Each number is 128 + 24 x the weight over its row's rms, rounded and kept within 0 to 255. Layers, rows and columns count from 0. Numbers have three digits each. The size before them is the row's rms in percent of the matrix's.

# q: layer 3 attention query, 128x128, rms 0.0582, rows 0-95, columns 0-31
# k: layer 3 attention key, 128x128, rms 0.0465, rows 0-95, columns 0-31
# v: layer 3 attention value, 128x128, rms 0.0521, rows 0-83, columns 0-31
# o: layer 3 attention output (transposed), 128x128, rms 0.127, rows 0-83, columns 0-31
q0 093:111100111149120102128134105151140089098137161130151188158129096119133099096166093148099150137082
k0 109:135145119139112135127127175122122119115130172132141085141096093087130158135129144131120171136113
q1 089:098080108140129110160157137146158122110117164141127150161128095112142147110138107130116131119146
k1 146:137106144130149161114131165150145127129122156112155135142124085105161145101102139126093131134110
q2 086:145091116165142140133146114130153133081109150137148171147135098138155150118113121133119147111132
k2 116:119136137144103130111162127130164069112153151127174130156069070123143160082103130154097166131106
q3 097:168115156125125083148123148115118116128100136116114138120131106100099175164142168117132141107137
k3 140:110093138141117135143116144101099163128157123138145122097122188116111137138163185135101128096155
q4 095:115138138144152157096139107123139148115116131128174118146165118135198121134116118149095108140132
k4 112:158161094124159092155153114135134114139115121112141146142103100132154135117096134135134128128096
q5 095:142093145114121088131135163189143089096112102105152172112125096145114075119150144126159136100132
k5 112:130131121164108099127141137140165161113091150115166146143113113139137151131134149125105187109110
q6 092:120127119134124125115151112107112130121160176182135111107123123080153121178114162096124112114129
k6 136:134165124121149111118146075112095130165106105111116083137109210121100090136152130117110091118171
q7 094:136135136128121120128124146129126132099106126149124137143105151114097119145121112139085153098148
k7 124:073149129154114139111104154096135119150151147101123093125079103122145144148096107183120156124076
q8 083:127110135097131097128124124101110128110119125135125091137138150177111123120153133208093125119151
k8 094:074192131130120143168115114147132138107102097114141169107145119147139157118091167160134161144127
q9 096:109137041173082126125183126124137139088140128099140155122136101132112165150123148133117133094122
k9 114:161129123104171118144126089124145077117147138119156146141101083130156146079159124148085122120115
q10 108:143116130120160146129155139098160156163167137136195120158116130107149157121082168101084136119119
k10 118:164122146160114160189100145114122145120131120130098136092132137180144115150139153078124117110135
q11 107:144153105102137116127124119115104176137114160154131114146115133096124137154133103134182128153132
k11 122:177151140116126117101169130118126129100136121148104162106115145133139099141131097150153128135099
q12 099:096083113124095123090155133120115130114110159127109139111113120088115127141111120113139118179148
k12 116:122077086125164153105088104118132181156164128126168114171165134095113130174109101114146124095147
q13 103:152149125123148155135110138163110159115139109109102182094160134145160110155107151126111130149125
k13 121:129139150140138124157110145091154146094079112113106094118117089151158175095122142156144113155112
q14 101:145101099100156142118207126091142161123143143132135120134186126148133193118117110147136105137161
k14 124:120137125054136109113160089127111094109103109162146140149151077173165122145136124161126138124112
q15 098:166161122107124079112108123104113143165116106093095158126106118134131182135106130125099144142119
k15 118:142120148132125158144157155108098153069156122130127167102178123164155162118128108130134114131123
q16 071:116092117095139139120101114124158169098133130128217147136109131131170158098130105133165152135103
k16 127:148117131153134141112108112167135110129103153124130143169108072139127173088116116145136180139082
q17 078:109098108131109074144132132121139161095101121159155091129099124128164144101151085146122140119137
k17 110:110089169110132163132153135160151151128095148158143170107124077093132179113138091138129154090130
q18 084:129086113148124107103107133077130128126127129095182098109116135114205128137135094128126107133131
k18 116:136095126074162132141177122137139110146101117154156099143133129109139137122128151137097119090158
q19 095:168092119122127104151158143112110100106120141184120102111090144116100141127170149140109127141140
k19 124:120106119129109164128117090141102178162176087112097145103091145074096141166165158118115125130187
q20 086:169118123104128131165141137136135134096072175141125176193137097132126127116129110127095140112106
k20 125:152121169162140146126119145132133098110116168105118128139071078100129156106125134129103122110093
q21 096:120133156137117145070133110134096123157123148139128087107121119135157088122114128127149137156110
k21 137:129105094112148113096112147096095149153101090140111118112154172121113069152186106129162087117148
q22 092:121155146140132114111127172120084117138118137101136145105149166113146071152140139160099132156128
k22 112:137142100136130140152071114086115126141114098175094105157159155143132095135135135109129128127175
q23 099:130102121137151120140192127110180122105108153154122128132116076126124134130131120129130206110114
k23 117:107102143130142104136126161171178141110115126131140130130076136126117122074067133130099145089110
q24 087:160124135120170151147147140181147112141130166121150115154121086151132144099117096086144106114098
k24 107:115158123126105135094159143117125107124114164116150143168121059122174158094124131097134158115053
q25 102:105136144095096111104125143131139137094103155163096117152127138104109135108110160129128144112103
k25 125:144131161151127162156096153088111115126093176116148124117102122091146148103133138110141101103119
q26 102:054116126116154137102142155151123103086086157118137103144120141132145133083108168157106096134084
k26 124:102129129077098130149057140132095148140127089157142099134102114088129124142090148088132093146148
q27 096:145134118113081152145159132143117096112103167154168143106126134152148139156092140141152092139130
k27 118:093126165167098124139121115096134117163158097117152127132117084160108127119151087171133132149156
q28 101:125124126142124144136124130106115117136064146120111121146129119160156111144157126145136146122138
k28 124:137122133149092116142146115150127100097112109050165172082170137162133129153146089142136138140124
q29 096:159146196153117125132122167161193146119153128134145095094117106120164104142124126100097151111114
k29 112:145166141124111100106131184107121091098136112171069114197146165129097110162110144086085102136130
q30 098:161104153161116120156126112092128125097098164142142133154163104120082159135115134133099097096111
k30 126:137094175104143152203123125096122120139139111140135101119134141137086148121134137127168167135133
q31 099:149112190106136123149110131119117128138155128118161098164096138113091103108096152138139137118146
k31 119:146117159151101140115143152121146152159127140193119176148116138145112135148104117095134131131114
v0 130:129148118145098172107147110129147166122104103107145119115120120072133145123170124114149130144155
o0 119:151174128133137110081117121136150142175174164103121098092116134115112149123115152117166119117160
v1 144:106135118134115130153132110117116121165148142077107115152138123113164115126121114136149146093118
o1 118:137135127150132128086117105102126161123152121122145155124133124093118112156142145111107170134054
v2 129:145145132132130125111099098175083119134124138130147106136145119096132138141131082134175107121110
o2 112:126152147122097120119077126183147126121126104125151124146092153159102131116085157142124163148067
v3 127:077080152173118138144088147126156110136126111198149131097122125111136137133144119146124071105132
o3 098:139149127130138149155146135141133094149097146113113096114140121139136133104139132149129113152191
v4 102:079106150148143135158132138096127139141149116121159141121137112154177143132122152127141109072133
o4 095:105137133108102166123171073133117146159151123109165093095101113094158101144116117179112099161186
v5 122:118107137117135098128186111114127112117147145134119126172109129128087118148090116127117127141125
o5 100:101160112169132087128098083151113139098116145153101178151137133157106102127118127115103142111070
v6 142:160169121093129098160158099151130136170144110070085147114127128106146105074124117118172130144106
o6 145:110091118135124111103127152131090147105107137126158107119141122122092165157098132093133145131162
v7 105:166134103105090110158146140131124107109141119111109113146094151117126124113120107134164134136125
o7 093:127115106150133126124116125110125103084106102179091144133136129134134117087118130082150170133080
v8 133:108123133142129116138156102108111155115130141108098106131144154104157148143178126141130104153146
o8 144:160160166124121118130122141103129128162127144136068133107101137135108114095086140117142160141081
v9 103:174159161145105133108135126153132079138145137116132115146089132132100147152109140115152128176132
o9 091:113100085114130106109107154115109126146116170142111127134129157131080134119123140120165167110066
v10 123:174150163102131136129108139144129089114143126097112138190101131147113108158100131104135167124138
o10 101:088091088147151104101097100149112130130127143133154132143126132143120114134140108122126145103060
v11 120:134086116171103146111128103139163126092110094171097135163152140086106097088096118136174157160117
o11 114:155155122145131107121094134138097147123112140120140138160151103105119091135152098096132152113107
v12 155:145125153088105112157135118142129119142157130091098173149176119141155101108117129108099169132131
o12 144:155072107116144125084125108114124130142154177136101171114172106130138128099141120128123136084117
v13 104:171133083132135131079152116119120107134082131138108135117085136149110123105121132143155169147149
o13 090:119125128153122130140115158129135145120148120133105167137129122101128140134161123087126138101083
v14 115:152124154144174124087159140129128087157102133165091118098080115143139126092123126146144127179153
o14 110:146117116095123141142138157126098160120126171105093141089143134107104132129161133112115152107133
v15 120:099106137128156119143119158119180188117115121103158128141154142117131116124136149104153122128114
o15 110:152162162145123109108175126149155116145119152119163118128089107147168108147125097109192119122131
v16 151:116129108125085165138122101094137145077157129129153147112154126131097139144153145131084133117135
o16 134:187160124132145129130122138147153112095119121133158110111142146138119110104155151152121097145133
v17 140:098112116108063121151122078107115125118174147143109117116126145100148085140138109134167125084136
o17 131:159147149129142136122079133119137104105087099160071165132149131147117113113127117121113142120097
v18 113:106106158137153111108062148111124144131147118093136142106115093146192141122161136112081121151154
o18 100:170112154114154153134134126140154125144119135143150082144091166132150078145118117138138119150137
v19 149:134114111133127150085138108140130181094102124135167147129174110157081131130116102137108105145139
o19 127:145143143104122128139138143133112153078132102105173101083098142168145152143158124160098103134171
v20 116:116099138167120168091118115123124181111098107118136148134199128133177131128127124121163158142151
o20 103:133119167127113137086114124132107160148121112121156100088121101148186113138153146109125104136176
v21 127:124120110146125097145112137138133132108129107160141153131093143080130120106111127130129104123147
o21 110:164160135126157115104109114134130117116101206153105168149114138145112112105143117150118185145068
v22 125:170156149117151103134123123137144126144128120145143158132082153109113109114088109127152097176138
o22 118:126109110151144120113106165151103136109067171131087106088131132144050114123153130088125174105138
v23 124:167181124114152098105128148152133119138089134126144134153103131118126153145128100118158137127129
o23 099:089123126118123111149116134119121134159159133102079165149084144093108126098121108137150135093077
v24 128:124126111124131113138117115134100126111136149137111116142141113155121111152143082124076127117135
o24 108:114128132141139109162099123098146123132128119135093175158095138146121137111134139151084136128044
v25 131:123144133119098134151143120133111126144104139079101090151100145150131140134132100139135139158101
o25 114:129126098114114109165113143109104151120142112147116127159108143101107129106098137125140175141085
v26 111:145140112122106168089141118131129095124109107153103126121107153116086122113110114134178134185129
o26 109:131136105122135093133087168117076141102123144128130129155143121117101136119143141089123166132096
v27 131:169162147074096124106082184096151108086143113145117119151123140129134134147116128103143118074119
o27 134:072085084123168145129147099138143088139119107106149128142168119116111134129155102121132130106132
v28 115:173145103130093132130116110131144117091169116098115129139120148138089119141107110123105120126129
o28 100:137110085139133133158081132158129101089120112134137104099186082171112118109151115078138154133107
v29 143:119127098087120104132138126155137164145109107105153163100137125100119133107124148153126125145105
o29 117:140134147093113133082171108122127149087165138154146117099115137112163140138114151157141120135163
v30 132:078117130115130086157131175132146121122141108121125118128109108139119118131149171119120123117127
o30 128:126122157142117157109198105105141124139135180146136143147118101126174160123093106138150124145147
v31 120:105162114066142121171110133153113128128164147098144161115103130160142121147173156111121109073108
o31 109:105119144123122156091162085115185134129148119103153142125104119134130145140112137157135108130155
q32 100:155181133103122137163162104150185125162113130127099097141121144121091146142106116107145128099127
k32 110:130133136154148124123124183137163123114108173110151159127141141111132114151125140095128154095102
q33 094:094081099080118164136096141147107114104137115156109163127164124134137110117138134119118086142140
k33 098:080145094145152139095124126095091133135119148110114123114110135134129113149116136168128119103136
q34 089:109114124118200103126089170091071140089113116128120141132138148155108110146137118142133127118145
k34 109:132150106116109104109102106103097124151136091113091096111136150104131088164138127124124118141175
q35 080:180086090137183159114134116151138128105126147132138119153114142113083166084101143114158140159116
k35 093:150143127148123108152163141150145138110103180108135119145148112145129159109094139125143127047107
q36 078:165157149150096155150169142112175122118144145153138084121127094118114153103114111090146133131092
k36 086:149118175135145132119151159124144105121093168127170151158078107121133173101114142109128091119111
q37 083:117150165073152154146187117127145134128136119142112130128106111065085108114155125055148141119125
k37 095:166151119129097120117177124140163153116042185158140143114104126115153141096100138121120154101105
q38 094:164154131132151154150118110151123105145099106102129085115161115147133172126088086139124199131137
k38 116:136147109146151095122143109147137120129151172117119073132127117093105141117121138115117148099086
q39 086:123135094123138110113095110105073102126125113121137135133129129169128131135115130195137132117140
k39 086:141091118103132128158113096150118129149185098153108109130132181138079090123115085132166153148160
q40 081:150112131118163106135140131129140161123163175176140110159116112110127104108115119093142159164129
k40 097:167112125131148077115172159123145130135078151153136139146108125134121133111141149093156150071117
q41 101:149114108144105110090169107119117151149142105077148157121106116119106167143152143151126112111160
k41 103:144120123131106147136100150188107117092125161079119161133163128110104143100115115109194137138091
q42 099:143124126128101113117111101150174162132109136135130135139129153107106108121113151152126091124149
k42 118:113134075112162119184146168110155150127124100081152096134162131162125117175133113152111090101120
q43 097:130110126158170129143144156062118061151113134155140135151111105133101162102164134155133157167161
k43 108:116151130163147124099099082118125144128155157181098110132117176134123164155077101123142123128137
q44 097:154120103167160109108128088106116112139115134106126104170081142108116143081154127129057170121148
k44 106:110175111116073118127107119155130128127128124072079120150134129161128127118144087122152110113142
q45 106:100158141119151154126095138103124157119109082103145112095104136166158129141134169137080089072134
k45 110:099144152139077139147141107115138128114170167126096150104105113097107080114126130134088148166147
q46 100:121121127127146102167089054090143138150138166161093124135126119137114103110110112102129110148114
k46 100:139157127130131107072140130094121138147122105101143091115157133129104136143132175100111141120135
q47 107:159127166106108162088159166093100154130173127128134125130135105095108147087132142127095125113129
k47 104:122106130136117129124119161126101125119121140134121133149095126112113106114137125134126138099152
q48 081:152143153103120146081155127128156128160097113099126125117136110111165106125119083129112153119089
k48 127:158120137141120130149143131168189134094109128117107129145122106157150168109112101115142163123102
q49 093:158169131090121099134146100150172115158161139127127145125107127110096165094102104109136096121103
k49 109:140133159128163110134124160144149107100132199115180140111115130150131113135118104125079125072081
q50 079:146109126081105137153121127152159141154121105122076128144162179148101128132137136091142114129130
k50 089:086110118100128117126120141073163129152108155103118140142136134124172120151123121130146140114131
q51 087:129169133099129151108152110125157131149128125141113096112120097098114153107093107086134149133111
k51 090:147116161121130108132131155132134104129153182140159137139112108147122169109138111127106166086086
q52 080:132158136140101134120137091130106099147123134120114145097169126180146127161142150184117127099124
k52 092:092166116111146166168159098143147109136112105148122113111115117107155114109119081132153198181120
q53 091:176164146144107137061140150127123130133113138127107112159137118103171147150110145117113138124122
k53 100:122138099096151138158129124170132091126129159112155172176132144116111160086132113151171123086097
q54 094:141137098108173101122112109143130123123121134120162154179105124094079158130121135114141152143138
k54 100:145130127150146139110151150108105090140124138137164148145147160136111098162159149134107100094160
q55 104:181131135124121142132152113140113115142128123114118137118121123153090151096144106110124149143132
k55 105:129087140114107122109151163170167164113131184125123124164119147116112154104092124090160103118099
q56 095:148132159139110149102167131122179141137127121120124106150117108077095163123090130086136116119100
k56 086:132123131110129155112135154111147132095122168105136109140113102096132148097123149117128146105085
q57 096:128117166137106144079179130140161115167131137102167167124102117063129157111140152149114137138130
k57 102:129126101097115141129135125145154116077116185144122127146102090103152149089103080125150137118069
q58 109:132145100124102106105138134135155071169103176102115156148130156109078125115132127143128110097146
k58 100:129126143116120114130151120186102155076115132128121086113123176166105090133130123131094154123139
q59 095:103135128187161099113102133158092109114139140116142136144060136093170125122098112116121163121111
k59 116:116108098099127134147094104127131104173163140139100104129113144107063107092171147113132128064112
q60 100:197107167106125154144180124103152125151147119091123127100121125111093143159133085098107125103146
k60 104:147138106093109132137141120115111129079108165143142126116113146101131097132090129084132128135140
q61 095:144115165084103096122128124152158116162120143134124105162116133139123113135121106091138141134134
k61 098:115096112107115101089084110105144153078106117120139171141105142114095128129115145133124115124126
q62 110:134116128086161129126147149139137109138133110153127160165117138140137117169091147135173128136096
k62 109:095073100164153126136119106126116108118120094118097179162138098126130096092130140158113107149132
q63 107:093128142154095119132118137115113117071135149155135114170158117146109168117107110136213135129133
k63 104:175114116113132125117137124175138113136105111108125122143128104160121168170115100110133107155139
v32 112:156102122154100111124156161108144085097172138120155139139101111107121135161178183142106150152110
o32 110:137111123122089133134121099141118129128123163160131157120099102100117110149119118115133108126109
v33 115:115132132120167076124109115145167099126142140120134157139134128167151114141144118125110132118121
o33 118:132106116161137118162162160112149137153138110155104168138152091119172103134146072124130136152106
v34 104:130118156139130141092168154109117129100159137120100174127131137124080116106127144117081076145166
o34 116:142128121123100169116166130116165157154114112107133141135104133112121098076168147147128083145194
v35 105:119115124132169141094147186097121153128114156103107125082146130105100151132123193106078154091150
o35 101:143122104120103155103127136112105117151082143160127112126113141094137107115165195124117087085161
v36 112:140151132110056137122088110180116143154109124108124087135162126144102153117119137105159112086154
o36 116:117128124159149131088128163109135142102138155096104112122117151070128158176099153121124131085119
v37 104:148150137153123105091145132102128141097123114134115125123131116122123124121155141103120118128171
o37 098:132097138176090137148137141107128128082134121149135125146129131073122127154117149121131054146170
v38 098:137161129119125112108118113129095099117142090080169138119166142109141139152164176106159161086135
o38 100:125101120161149124140171114130109155130157138124102135116141097067095145144135155154106144132143
v39 096:161154092124135123089112154099120123136091114144120140095130097148108105100186116145098121153109
o39 109:146104118135138129154134128140100150106106148180135139103111155105130120130098101138120122125112
v40 116:138146160127082140138162078156123096123157119114129098125121115142132111145152097118161142173125
o40 109:185111151155104160135100123160142135101171153151120116136147111123094135110125102100128155088078
v41 107:134107105148110101104089134148135138147137154144113143132151124184151095134127119162133126145115
o41 114:134123145126117114135125142145138139195160126129107139126118127190158168123070067133141168163152
v42 110:163133091113119161149162113145091100153119137155128138121132137143168105114112085146133140172129
o42 111:135138115124111070181078111110181124128147100145141119125115085133152126106092103121121153140095
v43 108:095107131083145117116168149109111117114130124129167130126156115120127146131152094152139118125111
o43 116:108109096122128168119165155099098139122108118133130148071162090140146096105128089147105162148123
v44 106:121122110157144143163142104119098117113177124094152170128144134132159144133120073124146136171100
o44 102:100110117119117098163080118123132140128116155132129160110120097126169090091108090105121191163088
v45 111:107123121148177137062127134121122129124085137104101152125150130125143133121141149166148162165099
o45 117:155111143143128118146147139141084117131094140130190123122118128164152147110087109159154102134062
v46 110:111139159152096122132134087140138161146090140133124132098126123117104145117133140125104147131140
o46 119:142167170151124106133151138104196087141134139142119090152101120104125107151127136148148131121136
v47 111:149138123158150100163111119169126163132126125118135120166134104136131139139121090156107151134116
o47 113:086115130169135120112070122169132140137103140096141099116095135125124096161104123130127161141079
v48 100:108107158093150114118097127157159162130112145147143147136131151122137114101132165124137166162127
o48 110:146169151135124130104119171115128094163121089122117100166128123156149113103125111112161150129161
v49 102:160121100164171161118153107150157140117117106133135128141135128118116131136132051159104111144098
o49 098:103134135136165121143118131146112139106141115125136111121143118164121086088078092135123104154078
v50 108:174120155130166154139114128145142115092180138075115210131150152127154125145104185112139156164128
o50 107:137099171114111146139138119173088084144135143148125151126153109126136139116159124126126101119174
v51 112:167115153153128125112159124142088144128079124130136178162158120123069142119121114151134110120111
o51 124:102120145118112122154148136142079104094164111117159143080115136114149138135079133119151097115135
v52 102:078158179120138095128159146093089091107144121116100155123117147154131138133116157131130131137128
o52 105:151095167146084143125159125110149157134122130101147167127135104106149109143201181139147122117149
v53 107:158081113093191156099147136110140099114102114143140110123124115105152115150126137131185141124088
o53 115:142097121096124125159122182113132105102132107135154144106113098154101109102108122130138168143097
v54 108:079142147127156156104136164145124144146134129113145098125133166148104153161122141116107161108152
o54 117:122159084147130145095132137095158164182099127109130099116145089126154098100156112150133094116145
v55 101:137111152165162107133117092122166147084133143114150185179151113120149151125141091164146137176128
o55 102:071142163131147107157110116165146116128115121121113123124103110138171075098128072132128125154074
v56 104:150124126140084203151168156115132112144119119122141097107097120102094123126163126116168114168141
o56 109:149186138074113161087119124124161125101160143119108105132096124135097092086128142093151169104120
v57 107:117143084133111114153113130120100114153125123112128131142146095112145151147159111148137149120127
o57 108:105146108130138078153107117114157131133135136119105136111089145121113146109090137146102193115098
v58 108:107115109153145140135129145120146083133158132114165111131122119179142122157144103151088111126119
o58 117:141138095125128117100111128141143161157142128140138197138158120130172100101145068103117155125087
v59 104:088098093086182168100130139097136142146119146117097111143098098109153128124142120144152108138107
o59 109:174109113082142118108141134090139128145101151129166141102118133163134111086123129125118137108042
v60 104:142123158087131104111143130125126112095106094116152146116155141127099090140140197114118124104128
o60 105:182111130121111173103203141127109117123152106112112170154180139144101153147171114148118123135191
v61 113:091130114184114127119095103119120115150130153160097063165120131128085103145144146129126064097118
o61 127:121131167118141113134193105099167126158172143125102158102153160140070169135097138115140098110103
v62 104:118126144147099118121103153127102119165107112102148160124121133138119154145173195112084107118154
o62 111:145165122120142125101158136147151125166131151119096144115128141085154141122166113103104116114193
v63 105:138158082143099104187154089195117108154156142107145119163158146114124149146116140110165152140134
o63 112:094167148174138122126127111151116116159149130109088088107099134104088154132128093092146171131131
q64 084:143104140147121153100102171106158163121139097144104164125150134132115111115131131116175133126131
k64 099:134097075117188145129140139125107125138102125178127112118146141158116096134116136153123128064142
q65 099:124111127177072114139107147151169127135141111172112150125133131121136108128173126132154123177136
k65 085:170166095140177083103135128132110122144145117169135112147130146183141117135148158140124103100134
q66 104:167126082138095102138123154156153114121147097136099135151126146111102086138156106125140131155142
k66 081:163109066126153113127121109100089123159125106139129120152152196146123087164134163133106101129153
q67 095:158131154127143098139148131150164103127154159144102125141116157103082094150167130104124098121117
k67 087:120167177137101119126103133138152146092122082141130139133082111080116118153130096139088157169113
q68 077:143161082157127164116131105161124136122135103156169124124145128165115139102137093152143162155117
k68 064:149116095130137150130135087144115136101134091165104108100144155147118100145161116125151136119101
q69 100:136152148159161122113116145148157088119140133150129110115110129097154110136121130154094128112114
k69 092:130112173142108088136103140137152136138126071118130138134145124130145099138160116116095104134112
q70 091:118134126144146176114117169155119155133127126137151114122140110115147140090096139150120188137100
k70 080:158083127136120154140128107105147158132158107166094122160139146139108095110168178112131074093139
q71 093:149146126117105054120089099112109117098140126140132119121120133147088112163136100077134059130145
k71 104:151137129115122169158150080140129153126121167117104155087158105146163117121125153189154163128170
q72 081:163096135092116133150167094128135105101103148127112151087124139100149128144132140141118077169173
k72 093:093137152143167151111117163083145131114119143140161109148135158127102108166166132136118102147149
q73 086:103133070105082149127149105093109117113142077112144150096133106151151126148139105157147098136162
k73 103:110143102149144117142111127080078136124139107155109147077149176162107111138154145154116121120158
q74 084:141148137140089151086101122140127121142141097112147096153141157107108088104097102144110160149126
k74 088:142112103141131164114165147140153120133121089163138113134159122144139144116106131159139116091130
q75 090:121118149128114123120156171109091145128148132102129103155143090129127146112086106123126143133112
k75 097:126109112147128138118105133165114109123120088152154128134128113156096159099112104113154120140121
q76 088:094124114160139112113149110123133094128088152119159112136103126128132136129109113132180135154105
k76 089:147100112164169120174144128144107105158085124122112158151117124125139154111104138146126170132141
q77 091:129129097118151119145125099109132116109104127121099141088122126115131138164180160105123083130145
k77 076:147140129137059128175123148086177147143140145098115145111144123107158122138147110118091081080170
q78 083:099133146107132164114125184123111135135143091117144124110153114126141128134100115102151131098108
k78 080:088141105134105174167112139133153097140130124108143129093132143106126103127125159108143067109130
q79 099:146129108101138143133113138161112129167099153126081146145145183103121108126107150134114181160162
k79 087:144119087124149107074158167143146126140118083129129072168175099105093118171082116119116109136112
q80 074:107135128122128103124100111103133168154122111138093143129142139132119153080102120105131094112129
k80 093:115106124138139118165083143153140113146102083157178136091130149132131105180171130146102071066103
q81 095:103096189147130145122134155126172145133136164144115135136114124119149132105143147128141097095091
k81 087:138102120156136082079126131139112158129120116118123105134102131125155133171113138124148094119079
q82 093:146123174120124121155151148147162136126160146135102151089142138105086094162165141106128076116116
k82 097:098179126129101140150124151141106155090120102075138139119112097110127093161139133141142128163134
q83 082:117101171094136139117144108119109159138083168096142110094100120114148139117099140128117127140116
k83 091:102112166132109126149147134149153135119107148137148115116091086116140172109120088123143144125098
q84 089:160095176125128120101118156119155118111146181127111111139100095122123107129140171105076113087092
k84 081:118134189130104138107138126122162184122134100129131160137111087118140140135125143094129103124090
q85 088:136114165111111108130128143094158094115113172115110130134097115102132132130136153094110086145132
k85 092:127137164120100120115145154122126112096087164101132132151081076084121153101101105146123169110108
q86 095:112129092146115159141145127111143112103136106135180153103144095148158126126132116186138148144135
k86 085:110144108145175136106113152087111151128147074160113121113127173165099116124145141124115104114165
q87 097:106176084111135121149124103138099125155128099114126135120143137117130114123126090159116133143153
k87 086:143116119120125106146148098089125152170147104139136139140171165139122090177125150145116079139165
q88 089:099154149148140121178140153147119144144157130113110126131138145132130123133154122142099124103134
k88 094:127126103113108114121136106118097125139148117144146148097133174127142095166172128096119108157170
q89 102:123149084151130086156103102080114112111143099114122137111145146150139123178157125149143091134168
k89 099:135156128106103060156155110142091101121127151093098128117105139112099115112140117091140132150112
q90 096:142118109116074169128164110124156105130142121125124128134145127132163132153138137157132085120142
k90 093:096205114141115131115115152155097091075116100090151081104145120127102160092090095136131137141081
q91 095:082113191154132131128111177142178144145139146151157114138131135126131120146110142142144136105100
k91 084:106096139147100182104096141145137104111124116151161120140100166097160104109174152146067109129169
q92 084:139152095112165096140126111109146099137114150106189124091117130118151095136142106154095141112140
k92 092:162115145120138103121141130106136094138127116146143115160160127116141109151145109122110146114143
q93 091:113107108094107114175181104098138111112121143100145118133094135114134120161142126124144105135146
k93 099:156153131141140107175141152097126085136117143124136091157110133148128139109103114107103130116152
q94 080:144117116102088127169117096106163119125121140099145121118099135126164135149160146130140082169161
k94 092:150142085113129105111167138104104117130135138140174103152096132107094157127110105119099123152151
q95 080:112114130116136158148118151149169162127173128152182106114151134150125110111133125141076136123100
k95 094:133112131124128142105118140111158133112157142134142133130152122129157103115175152125099073111158
v64 083:115141113106130096109095127118120164131072100174124125133134105145143124129125088128146080150136
o64 086:110134111151091115158129125129114114098122128154143137168110092144159156163094099115179099166088
v65 084:191141110134134116126140126119127097173180135180102095126165114158106112114118142120141124127156
o65 079:123127149122137130156162081146155124107150106121118163118114142168125137098112141171119161164176
v66 072:165125141118104178154149140162120112119140125144124149169174143179123113142092110118142151152121
o66 079:139133121087130148178143104133173111117162111110097174067145146152153111092161181149088126157183
v67 093:137118179154149134171119159127139158156157128112117179146148136129117139132115139146138140115138
o67 100:160105127081165131127131115145194108109134134146165145104150124171135144108142163181125067135166
v68 082:118109159138096145158109126124129111158153115119110157134133138157125156101117121151150146091136
o68 094:124134106092153141156118111175144119148136124135150139124157180155125134095182134165104076137160
v69 083:126116178116098146105102184139111098156144104085112118134115133101133158134117125147137140165108
o69 082:122122120130175089127101126173137117126125130170121177129106153116114172114112121113146074095110
v70 080:208129139119129098132153160143107126140171147182096103143186145160117130143091142099108116117120
o70 080:142145145114136132155166088107172114107155127127111154100123100146152154118101146159134142162181
v71 078:128154098111168111111136122157121144137134123143108122118157100159130108142118117140113123169120
o71 084:116132129112115152161164082106127138126135108112120151104144134125134130153109174154143135173173
v72 075:098108089114133089104154124072112126152103144108106080138092096121132115089145129131148103096131
o72 083:128143151177130116089104158142091136117122097135112098151126144106088156143102112090125130095071
v73 074:149123061181163121130126124134143167092131118167132130111155137179122147148080114125110142108144
o73 080:125147135098121163156150097108142116133136130087126120081194124157135100104157152152119138149165
v74 095:188126113111140099127143110114111113157143162162116068123168123162130104116118154111121133121127
o74 093:138122175129128119135160074101135133113154116115097161099129161132110133101096122153142175147166
v75 080:092107132110109146166128112122117150153115154139093150120129124146141116123135080131121137181113
o75 085:115156152148125144098110120167117164133106115142130127172087097074132135159124129108110087136094
v76 084:134148123171119115137090125137147155101089116125148125090133147102121128140126116137136140138133
o76 088:136166098137117128100137132093117145140117126089156087130189111100143110129109118106113120092106
v77 080:128138127128112162112148133151127170139166097150093123134178137164120125130108119133139120138140
o77 089:126138098155170133176154101151141114122139126129102146119151134104115106118154140188167103149194
v78 098:135127121143125094123098139118150203101127115116115160131121105124164126150114094138092101139133
o78 107:106159145127098162152176093121100136139112153121180110153144075114122158154116142123133090136137
v79 087:109151095143155144040152175134150134083158136116123077137120157105148141132116120153153135107133
o79 090:143104085139164134088131132115085114145128136133109131084191163083114102148151136122102154094101
v80 090:112114092159144089204116089117137134090152154141132130136125115142110113118105134134087157158151
o80 098:138148107150109184124127162138117153149119097108157117133156125128156083121142131107079095123090
v81 086:121103128138142131148107075121123119145151161094140117095126138146126131134130138132112136135120
o81 093:137141136127112130090165136122133156126095147141153112169100132125154117143128101169126122117123
v82 071:097134110130143122106083170148142112127107093120114127143101109113184128146120094159132097161123
o82 071:114137092139143121105118164148083135133083160179132099145132115074114143168126127095132095081081
v83 077:155148155124122141054063159122123132152154124131115129140146128115164133123108147151102131122140
o83 079:127127145130131104130150143131090116114101163187142130136107134098106166140114092136158113112131